Each number is 500 + 25 x the weight over the matrix's rms, rounded and kept within 0 to 999. Layers, rows and columns count from 0. Numbers have three digits each.

# layer 2 MLP down (transposed), 1280x320, rms 0.0424, rows 253-261, columns 160-319
497478529440483507494515518482513492475535497508494507518479549505485473563491491536497500524524496509491496514496533481449472476459516498513473455549510502517546473475510509483467532481477518505495486507499476492479536528522498557493505508507507479530527484465518481479469519509500510500493511483443492480456483450544503501492504483495526507506442514475485497509484510502486449512533534529497458460487491508524499495512509539495505469468504452476490500538516501569530502500489474
520484517472509479536512547496493515442524517498515478532450539522528454497456498485462504488514548503510518542467527513493464506498508526539490505506486509478489510510494529508495519525520468523460566475467503453522497497500500487486479538495453523489472484532508485503503455503492555497501506489493490545529451526496500442501484506504520495512478474487500467455508512485506482478531502476491493559482524465501484511472464494512502491446545459497491471473522507482490492542493565
464504462476483516481536533509519474522451525513489544470573525528529511527492457497508489467481491511499481526489516471542486531528555499536489456517523523510513518486488486515500502455523532512501494538489473486547473452497532509528504499512510509496526476535558525500480506505503496522485547554524505527534538501458554450491524444472501531518516503525455479460474479501526478532472518542547495504526520520497480505518464482527463514478490523489504482523454500555444516457518478
467528508515467487507487488509490494471500488460531495514464533557526517473506533497490458556472480471468531529497483489506496523471458453499528508488471492520484497469491457463483463517463521487542511481491512505492524548500490452504540502503532444490509513480558526501459475495487521532513516504530542528568528551482544515501547468434512528499524491426482476501482453500526503492439532526477543514496504519535514496516489441501468526475492522485497492549444468508512429479507520
493492508537513500479507509497524512510529541490532493520491502528504524501446490527516492506530521529519497490499506480464532476541493531457533499495493492509498527525515479539496503525503499513514466485512487485491538500498522479435504485496463518472505511519492520520500506484508494474502505489485485490459482479499454501523510467494502508477493501477494521540537503497535500470528498482486511518486515484503441510517545519501480506542539466465495481495491479534519527548508485
431509514514494474513530435488469531467465515518482508515501501515477509541521483496512518480534492511511479469527488499482496486535467474479493507507517516529512497508502458538499506493491503514506529501546528547514490481466525485498479490467527541475511517486500500504518480469490502494503510491528498490518513484477473470506523524523495471468517497475529498527565469466454506471471496542489504481501502434484481497486502491474443505494497501491489494506537487493524498473520504
541493430496496492491498491492519519488501516511490502468508443515503503487517522476487485527493481518482427518493492524478520443475491464455520474550509518479501485444524536478523514497501517536497499549511479523529529481523519511484458520480461469524491466515521546504492517516489499501494476501488491495480532456511504503534489468479504524536498505480478494555512516451526544486473496499485474482536539475487539514503518514502498540552541501496479452488486503507459515467480507
542498480540498492505510498516532513496500477503502462487506472466515479507516525491495477509529500545530514508461467484477493508492498502493552528529498518472514499501512535539497508478512494509464483476514471502488494476493505513501485526484557518542505509494488465537480496456519503494503527494511456519521491454494494534549482512498532510496493508474486459494496514507502491449480499521495504543503474472477473479539476516473485505463487518524485468521467529495502517483505500
491516540485467534483523450513458474444469500519502502482471500534500514503465535527528552489518521426511551502501476544478498488470483539516501521510510475465486512495496546533497494499498470488486513475490512492491496494548469499462481458487484487484489509473496468505529495472529514492489540493502524503499533502465516500482533522476475480491472546430531507471474482502527506464538504525482494502500495533488474473550529485512445499484538525503519507525487477509452535525488461
# layer 2 MLP up, 1280x320, rms 0.0917, rows 254-261, columns 160-319
562507511511476501522513494476478507524506484532516521487551458534497502526524572535519500514474475513506461467481490493520516489508501484450520458494486476499500523496486500485477526518498515491474468473518484497458524519483488483535506467512480534508508479541496550457474547494492478515529489532497478508502518494471522506520489505505506465487510492533489507504517455467474526535496533493484485487540504514497572469493510511524465517505485469464469509488497484462531490455511480
487505510480511506520544502473493503523483529489444493532466494465512480524481477533546521532515464513503513493524538515531524482452500473465474484468525511513519538492509494525500473485483488487524452494511463526527459491508511477507525488528477504459530500557463484503469509506512466494448529512505484503546496451522509501484516465469464483506500431481454453482556489513475511504513504531508554560517503503486488487514495508508490502555475462480525489490456564511471515524542481
495508540539477499578505493499495513453500528516505505507522480518515520470487475505475509513491466512504521517478502484472479515443500503496515519500478519480467493504504485501455486493497517493526498511514524523496510498498488478499543524508489512539443537488500533443482504496475507543516513501484522491511514508478477515513484518470495555502493460483531488556509501499487492479458505528484512508499497512523500514482516500514467514522522496503495466507500479487506507489517516
511516514457514481514558500500479504491495524448532498456510492521503537488526473501519510500469504451502562565516478473480485468519530480495494480535492446472461529489499528465490460497505475494495544481504510508484500538514518494507521502514521517456493496500521497496483523506451501491504480505482497481527466513537520488496509502498491541492511526509483482529489499523521522510525501495488497512502481503483484495495479442509493487506517480506514520525480521496511476504506485
445489522524509481499527527485521544446500504492492524512563472502501521494498487509545566501492486510527487484529513513505460467535499519487551499527494496495457474528527533471499509519472501531499454468543473548489500512474530536496513454487508516519544491495526477503486494487545508454512526496473512460493457494491479516441472519494484494533522471501482498492503473480452498481512498514480471491518475534519518526468510491523505475508497486529509445480556491469513544450478513
496470460501487496525514488471483496501470540474525531544467504520523512513504463496523549478481466491531513495502517499502502473520436517503514484462498493450474548513511527493515512521490557515474545537485496509438548493511500493528466483450493510498504470474487514514508523544468466509505532499461457523468500504522466522533455474490485520514484465477484482465523458512499509527497528525495510482496501493473522472531513515509450508538516480506475490508561490464481484473513481
484495475537486486513510517503507526490502502487487472475504522448501493540498582519498516537530516521504529495496519494485515526473545518514516507503538560466535492491502530495489509520523468504497462525495495505476482497467551499508519529492503549551532490487482475501513513482501507464493525519544455482489503506490457514526519478486517534522503489514503482506506524492529530478488477489529475524505481522519502513574507506431490525501481524477484481462480535535484537506457475
504532542474552473494497508479481499514535511513491500465508429493500533491517482502488502489495503474509491413512512441500495520484473510512497528537460533510539537487480536533490510530508455517511491541484476481552483500508506508517493516480449507521475531505495480519489529498514473482467566521495520539488485560486459485548492521502504530501505500490503500523488462487474447505523466502554499503526497512474501516493474532494525507506441492538522513493478485506511506505535548